config.yaml
n_head: 4
vocab_size: 4096
activation: "swiglu"
norm_place: "pre"
qk_norm: false
bias: "none"
tie_embeddings: true
lr: 0.00343
beta1: 0.95
weight_decay: 0.05
schedule: "wsd"
decay_fraction: 1.0
train_tokens: 410200000
dataset: "wikipedia_en"
Each number is 200 + 40 x the weight over its row's rms, rounded and kept within 0 to 999. Layers, rows and columns count from 0. The size before them is the row's rms in percent of the matrix's.

# layer 4 attention value, 256x256, rms 0.122, rows 201-226, columns 128-191
101,150,177,239,237,173,192,221,197,268,167,237,236,205,211,226,167,126,167,266,256,211,221,212,270,191,247,312,259,139,190,181,228,221,209,167,182,204,239,251,182,289,213,199,191,163,203,208,203,245,152,217,173,249,176,160,188,201,190,183,227,220,138,186,129
099,205,195,209,236,211,232,158,134,164,167,183,242,158,178,152,135,220,173,145,198,180,171,193,215,202,185,240,191,153,184,209,139,147,151,227,160,191,174,200,146,190,320,185,174,199,154,191,179,208,207,205,187,259,213,187,257,179,170,184,148,223,143,221,158
094,168,224,190,178,196,156,151,218,195,179,260,202,195,179,271,218,164,161,157,176,211,212,159,120,155,193,142,264,241,175,246,166,231,236,168,188,277,131,173,197,209,193,61,201,213,205,276,200,215,205,158,236,156,229,158,245,233,189,169,244,221,139,171,263
097,261,223,179,150,190,206,190,234,235,198,112,217,284,226,147,233,153,239,202,239,201,166,221,220,217,167,178,191,197,221,187,273,187,178,134,159,193,233,165,169,271,163,159,249,194,158,219,217,183,234,182,223,82,182,283,221,255,144,181,235,232,195,246,180
087,221,193,196,217,192,225,231,262,241,236,239,239,92,211,158,180,190,182,201,193,207,286,238,232,166,205,256,229,190,112,173,186,184,195,202,196,174,193,135,132,163,178,190,176,288,208,184,139,241,201,275,236,194,217,222,218,212,186,131,213,173,227,289,202
088,230,179,226,191,224,298,207,194,218,184,99,173,252,190,139,173,177,152,180,164,255,209,138,258,191,205,212,159,196,200,128,167,236,148,129,173,254,200,174,247,193,230,246,164,184,236,201,139,178,181,227,161,156,192,243,209,232,148,144,151,210,215,216,228
094,153,242,247,135,264,177,215,171,231,205,133,191,159,186,206,140,273,220,186,155,136,205,172,213,291,224,253,215,268,217,201,170,151,218,158,211,237,213,203,196,177,259,155,190,239,225,206,147,167,170,252,187,249,200,188,160,187,123,181,135,250,225,227,135
096,232,163,217,183,223,187,230,168,229,241,210,210,238,225,140,190,188,177,168,195,217,189,141,238,224,123,169,169,79,173,171,212,212,213,158,158,181,236,178,237,182,180,194,256,140,265,286,161,159,199,237,228,258,194,192,230,195,179,219,160,187,199,235,203
090,199,191,126,213,212,254,121,265,217,182,263,156,166,179,189,142,177,256,208,160,205,220,288,179,179,219,263,228,185,182,156,160,175,210,82,219,215,181,224,219,180,202,147,179,194,175,201,216,216,113,218,145,222,236,199,249,185,296,145,230,151,208,133,197
102,207,237,268,200,200,141,237,188,138,218,222,170,182,251,169,160,186,205,301,228,187,178,215,141,131,209,222,165,215,222,222,238,176,207,179,211,214,130,205,159,265,212,245,211,217,161,188,265,234,282,177,217,174,167,153,171,186,188,192,199,124,244,202,233
099,176,248,224,169,225,159,171,265,125,191,172,194,191,261,131,190,217,212,231,202,206,198,221,149,226,189,190,176,176,197,239,224,105,216,174,264,216,161,227,178,252,257,173,185,142,230,148,139,218,246,158,125,155,183,200,131,208,143,168,181,280,225,287,201
094,209,252,98,164,175,157,191,196,150,250,176,233,163,195,129,210,211,179,189,184,155,174,184,236,265,216,279,151,180,176,256,233,248,226,274,183,275,195,89,205,151,271,159,255,242,143,180,198,231,189,222,206,241,203,311,189,242,190,173,212,222,253,263,214
089,166,188,166,212,228,136,259,215,242,129,173,201,218,202,239,180,181,264,233,221,218,155,191,173,180,224,194,157,158,130,197,177,241,231,180,199,183,221,160,156,240,170,145,205,203,134,109,180,252,168,183,166,156,177,253,159,203,265,151,198,209,188,234,198
097,199,155,209,176,231,176,233,225,222,211,239,173,261,198,201,196,243,178,198,220,190,250,176,248,160,251,221,190,104,184,243,249,251,220,164,136,128,257,159,105,233,160,226,188,241,211,244,165,245,232,203,213,206,156,246,224,184,140,225,114,143,213,165,176
101,256,195,227,188,207,193,271,203,167,208,250,135,199,186,229,224,236,165,224,212,171,137,99,163,207,202,177,205,190,223,200,188,241,233,245,173,155,183,217,218,140,186,219,225,129,176,233,164,167,241,265,200,143,142,246,179,231,172,183,184,179,150,185,181
100,194,147,241,229,150,215,198,152,161,205,235,192,225,208,210,270,144,222,196,221,184,92,174,173,267,203,221,183,253,187,185,241,177,127,163,245,186,127,221,110,197,202,175,171,218,227,183,260,169,163,199,236,197,206,161,211,210,230,191,202,280,185,221,229
097,199,245,119,186,236,184,266,177,227,210,217,173,267,167,126,208,151,197,246,201,234,250,204,235,152,202,181,183,209,150,160,261,214,158,221,208,194,183,251,216,199,159,149,205,226,151,156,190,193,229,156,179,180,196,166,233,189,167,208,258,149,206,236,231
095,178,182,284,163,230,245,209,142,221,173,217,205,199,153,178,165,177,204,241,201,199,149,285,231,147,173,241,187,262,224,251,160,163,159,222,177,203,216,222,214,191,248,204,255,239,154,304,213,186,260,185,244,181,210,226,156,233,140,182,189,263,157,266,159
089,157,187,219,230,189,135,169,217,252,202,249,176,138,150,167,174,129,177,183,201,243,177,207,148,195,142,237,153,215,188,133,163,170,234,179,215,162,171,121,194,124,230,249,210,170,231,227,197,185,213,169,164,210,229,227,182,209,226,269,169,219,158,220,245
097,242,218,239,210,170,164,203,254,276,212,246,205,183,217,156,214,154,191,184,179,161,256,217,255,183,180,192,187,215,188,212,177,154,150,236,173,237,218,214,189,256,239,149,200,142,152,223,208,238,128,148,264,189,227,252,172,243,212,233,209,172,255,154,203
093,265,228,196,148,167,219,212,294,198,252,222,246,276,214,231,196,188,212,166,197,142,186,214,205,215,165,182,241,205,262,233,139,167,177,205,211,224,144,214,207,119,144,193,141,233,172,202,154,216,216,206,238,240,196,184,220,184,200,213,296,253,201,252,266
088,186,247,154,261,169,176,209,248,252,204,241,281,256,202,189,226,119,204,244,184,256,121,101,289,224,164,155,133,172,258,204,190,143,253,164,266,284,161,258,117,190,163,185,233,175,234,124,247,204,116,202,240,220,192,219,201,185,263,130,229,222,210,188,181
099,295,160,198,227,200,191,237,237,251,182,168,245,226,187,175,223,158,135,187,191,185,181,223,167,197,113,194,208,138,231,186,244,155,223,231,243,187,104,177,210,147,201,229,176,250,235,156,125,161,117,167,204,189,173,219,239,207,186,185,232,172,217,236,193
098,209,225,175,175,190,199,208,209,196,286,117,146,176,223,173,186,162,192,305,223,225,145,214,146,211,211,190,181,219,226,187,222,189,200,130,221,205,228,223,198,212,189,222,197,96,200,210,203,163,209,151,184,197,302,230,160,191,151,253,240,119,217,230,224
095,197,187,134,230,209,180,204,203,272,193,168,235,211,205,236,181,138,235,217,261,197,153,169,142,220,246,179,283,81,248,261,151,216,235,150,199,241,180,161,182,162,250,198,195,174,240,235,191,195,257,159,144,211,163,189,222,225,163,183,225,215,202,235,125
096,158,219,245,264,158,126,209,213,159,235,248,261,222,225,185,218,163,252,186,196,214,232,197,176,170,214,207,251,256,212,201,146,200,250,240,233,172,166,141,148,267,247,206,225,161,164,206,222,178,228,154,173,109,138,179,165,164,125,180,226,211,198,207,242
# layer 4 attention output (transposed), 256x256, rms 0.109, rows 201-225, columns 128-191
111,187,265,225,189,258,217,205,200,214,157,238,236,212,204,87,218,171,177,240,230,191,219,155,278,192,220,180,222,216,183,197,123,174,205,281,197,185,276,180,199,203,176,163,238,199,226,196,164,208,205,198,256,191,147,261,218,212,218,182,119,182,150,208,152
109,174,188,198,204,205,175,247,210,168,209,157,211,145,182,272,209,153,200,217,241,201,126,219,87,183,209,246,179,211,261,166,192,181,169,220,136,213,190,154,164,244,152,203,220,220,232,186,243,240,273,213,208,317,173,199,138,221,228,127,124,186,196,199,189
104,175,162,226,226,144,184,222,167,186,246,186,186,212,219,187,212,192,144,132,188,248,266,187,209,262,118,186,170,206,161,176,265,183,115,242,235,189,189,193,203,189,168,155,165,187,200,244,216,200,73,230,225,176,158,135,242,128,133,216,221,222,233,195,199
109,175,227,206,196,171,121,154,175,172,194,134,221,224,183,227,207,210,154,142,160,211,170,189,235,233,234,215,200,214,182,219,143,165,167,214,143,258,203,145,173,141,278,227,205,258,163,198,267,235,189,157,245,216,225,200,251,256,262,184,155,191,208,227,171
094,234,226,205,197,259,127,184,258,218,224,161,232,244,155,138,210,175,223,179,209,162,246,226,162,146,114,137,185,154,194,213,253,198,157,157,235,219,153,154,210,217,200,186,173,266,216,206,241,225,284,147,251,191,130,222,177,255,197,229,148,183,193,181,175
096,151,162,222,140,234,159,167,146,176,174,196,265,187,262,151,174,159,167,232,118,211,224,284,221,206,198,226,252,192,168,220,188,139,216,234,172,256,188,193,205,177,224,200,193,187,146,172,191,157,252,201,213,179,260,176,176,204,223,201,184,167,112,162,185
100,169,155,229,162,202,253,192,165,160,243,161,165,192,201,226,194,222,228,292,200,131,195,187,139,219,219,184,127,168,141,201,214,127,192,234,211,191,163,150,194,187,204,119,171,251,176,257,222,142,257,271,235,269,144,232,234,150,213,183,196,220,193,244,176
101,213,173,245,156,165,200,244,170,172,131,186,245,228,162,135,201,195,197,231,201,287,142,254,247,249,146,230,156,252,219,180,267,288,200,251,236,152,130,223,214,238,165,274,200,189,175,145,241,197,261,254,267,183,170,207,166,155,151,163,215,281,216,168,230
094,239,184,249,231,218,255,198,232,157,223,183,204,160,192,160,267,201,219,191,118,196,249,226,213,144,156,127,212,202,264,181,182,152,232,183,209,149,210,195,217,270,247,225,209,189,211,216,121,280,188,169,199,178,205,138,213,141,189,182,200,94,240,289,177
113,197,226,182,130,196,279,189,267,218,140,145,223,227,190,195,146,170,173,203,216,213,191,166,126,171,254,157,192,233,182,165,272,233,244,170,311,158,219,196,178,213,162,137,244,176,215,191,200,198,249,112,212,216,252,213,164,219,198,129,142,204,152,198,187
104,140,216,160,268,216,351,229,189,205,231,158,261,288,217,250,204,293,212,159,238,152,178,180,173,141,192,250,177,209,188,181,243,179,174,169,309,252,235,254,178,147,215,202,248,203,228,247,184,172,140,178,165,174,205,197,190,169,139,149,178,243,218,141,157
098,267,192,222,296,189,160,148,254,248,247,97,132,278,200,236,181,182,201,221,180,191,195,243,239,272,155,206,200,181,240,213,208,167,134,222,208,230,145,128,183,160,191,250,203,204,149,238,148,205,168,244,248,174,212,267,94,198,167,189,141,190,146,215,192
103,168,207,226,193,197,111,251,216,302,229,106,270,204,234,194,157,240,257,275,206,243,217,223,196,147,216,214,177,210,193,220,164,157,177,253,191,202,260,192,187,241,214,196,231,170,227,162,156,221,269,147,177,211,169,152,181,235,197,259,179,198,260,240,114
104,223,242,227,129,181,111,180,235,179,212,81,202,166,212,198,181,236,146,282,231,213,163,202,214,270,173,191,145,193,219,237,203,224,173,128,227,263,248,154,196,255,199,223,265,210,189,200,216,227,121,205,160,135,159,148,194,288,106,212,222,248,180,177,154
108,216,122,245,136,251,131,192,181,241,204,197,204,228,176,186,156,222,174,197,245,199,197,218,198,216,216,188,229,212,190,160,220,229,192,182,201,214,191,200,207,221,165,223,198,175,170,228,248,155,213,163,155,214,201,229,233,230,276,206,146,195,177,152,194
112,202,163,131,308,210,236,219,164,249,225,329,239,230,177,194,181,139,152,200,202,205,177,209,207,203,213,214,185,204,190,207,186,200,158,183,295,208,283,232,158,166,201,131,192,206,218,131,233,205,180,251,177,218,234,175,252,181,201,128,200,107,154,179,220
101,217,200,143,246,204,180,183,184,207,221,211,198,187,209,237,180,269,253,287,149,213,153,174,221,129,221,202,192,174,178,159,164,223,154,246,244,282,173,210,233,226,260,200,274,208,178,154,228,150,161,246,232,215,235,117,205,236,220,256,229,236,250,180,110
100,186,220,222,288,168,210,190,224,175,173,145,201,212,165,227,231,248,217,190,247,181,130,235,196,213,271,241,295,226,155,230,108,150,247,123,196,235,215,183,210,191,263,229,208,199,216,194,220,239,171,182,207,216,197,181,200,214,172,155,166,223,223,246,256
094,229,189,200,210,202,220,230,216,295,201,206,253,210,212,199,201,167,200,169,225,233,218,223,246,247,207,158,225,221,115,206,202,152,182,164,170,172,219,154,183,160,195,195,258,205,303,213,244,193,140,136,188,204,147,172,219,193,247,196,264,176,248,213,305
103,181,226,179,275,226,115,152,157,201,137,137,212,161,195,148,190,144,208,191,154,237,246,175,188,259,181,223,195,207,187,211,199,225,171,278,131,169,228,231,225,172,146,239,221,147,147,189,129,213,123,161,234,169,157,213,193,212,211,234,253,191,83,249,226
099,208,195,202,250,189,238,170,207,227,251,171,173,225,235,182,205,202,229,191,200,216,219,198,194,224,208,195,182,170,234,234,180,149,130,131,229,198,194,184,220,185,207,165,126,226,222,249,239,194,251,172,139,229,199,134,230,179,284,215,168,227,215,238,248
099,238,249,194,179,187,152,169,232,240,242,292,237,202,221,153,171,233,176,170,138,179,187,194,277,248,195,199,171,195,187,112,220,195,250,210,256,186,249,246,206,211,202,179,166,225,166,238,275,163,115,202,172,256,205,245,210,173,178,190,162,222,201,227,137
107,209,161,181,146,228,191,257,194,191,181,311,254,213,219,241,166,221,186,176,203,132,163,247,190,214,195,216,264,232,206,157,155,238,157,201,193,247,173,145,261,143,188,182,143,194,161,194,175,165,125,256,206,211,217,188,282,187,159,206,137,194,229,136,156
109,156,193,193,145,211,240,249,157,179,198,201,223,146,178,138,168,257,192,203,227,244,144,199,219,158,246,185,206,179,261,221,222,78,151,214,145,223,166,272,189,154,162,198,232,196,248,190,314,215,207,124,257,226,258,170,276,271,185,191,242,210,182,221,188
104,132,199,163,144,253,206,227,213,281,253,240,176,155,189,219,167,206,202,222,229,145,186,244,236,190,201,233,245,156,282,143,204,196,184,168,112,163,229,179,247,219,163,192,244,186,218,255,238,177,181,171,220,142,145,221,214,243,272,207,188,224,199,199,229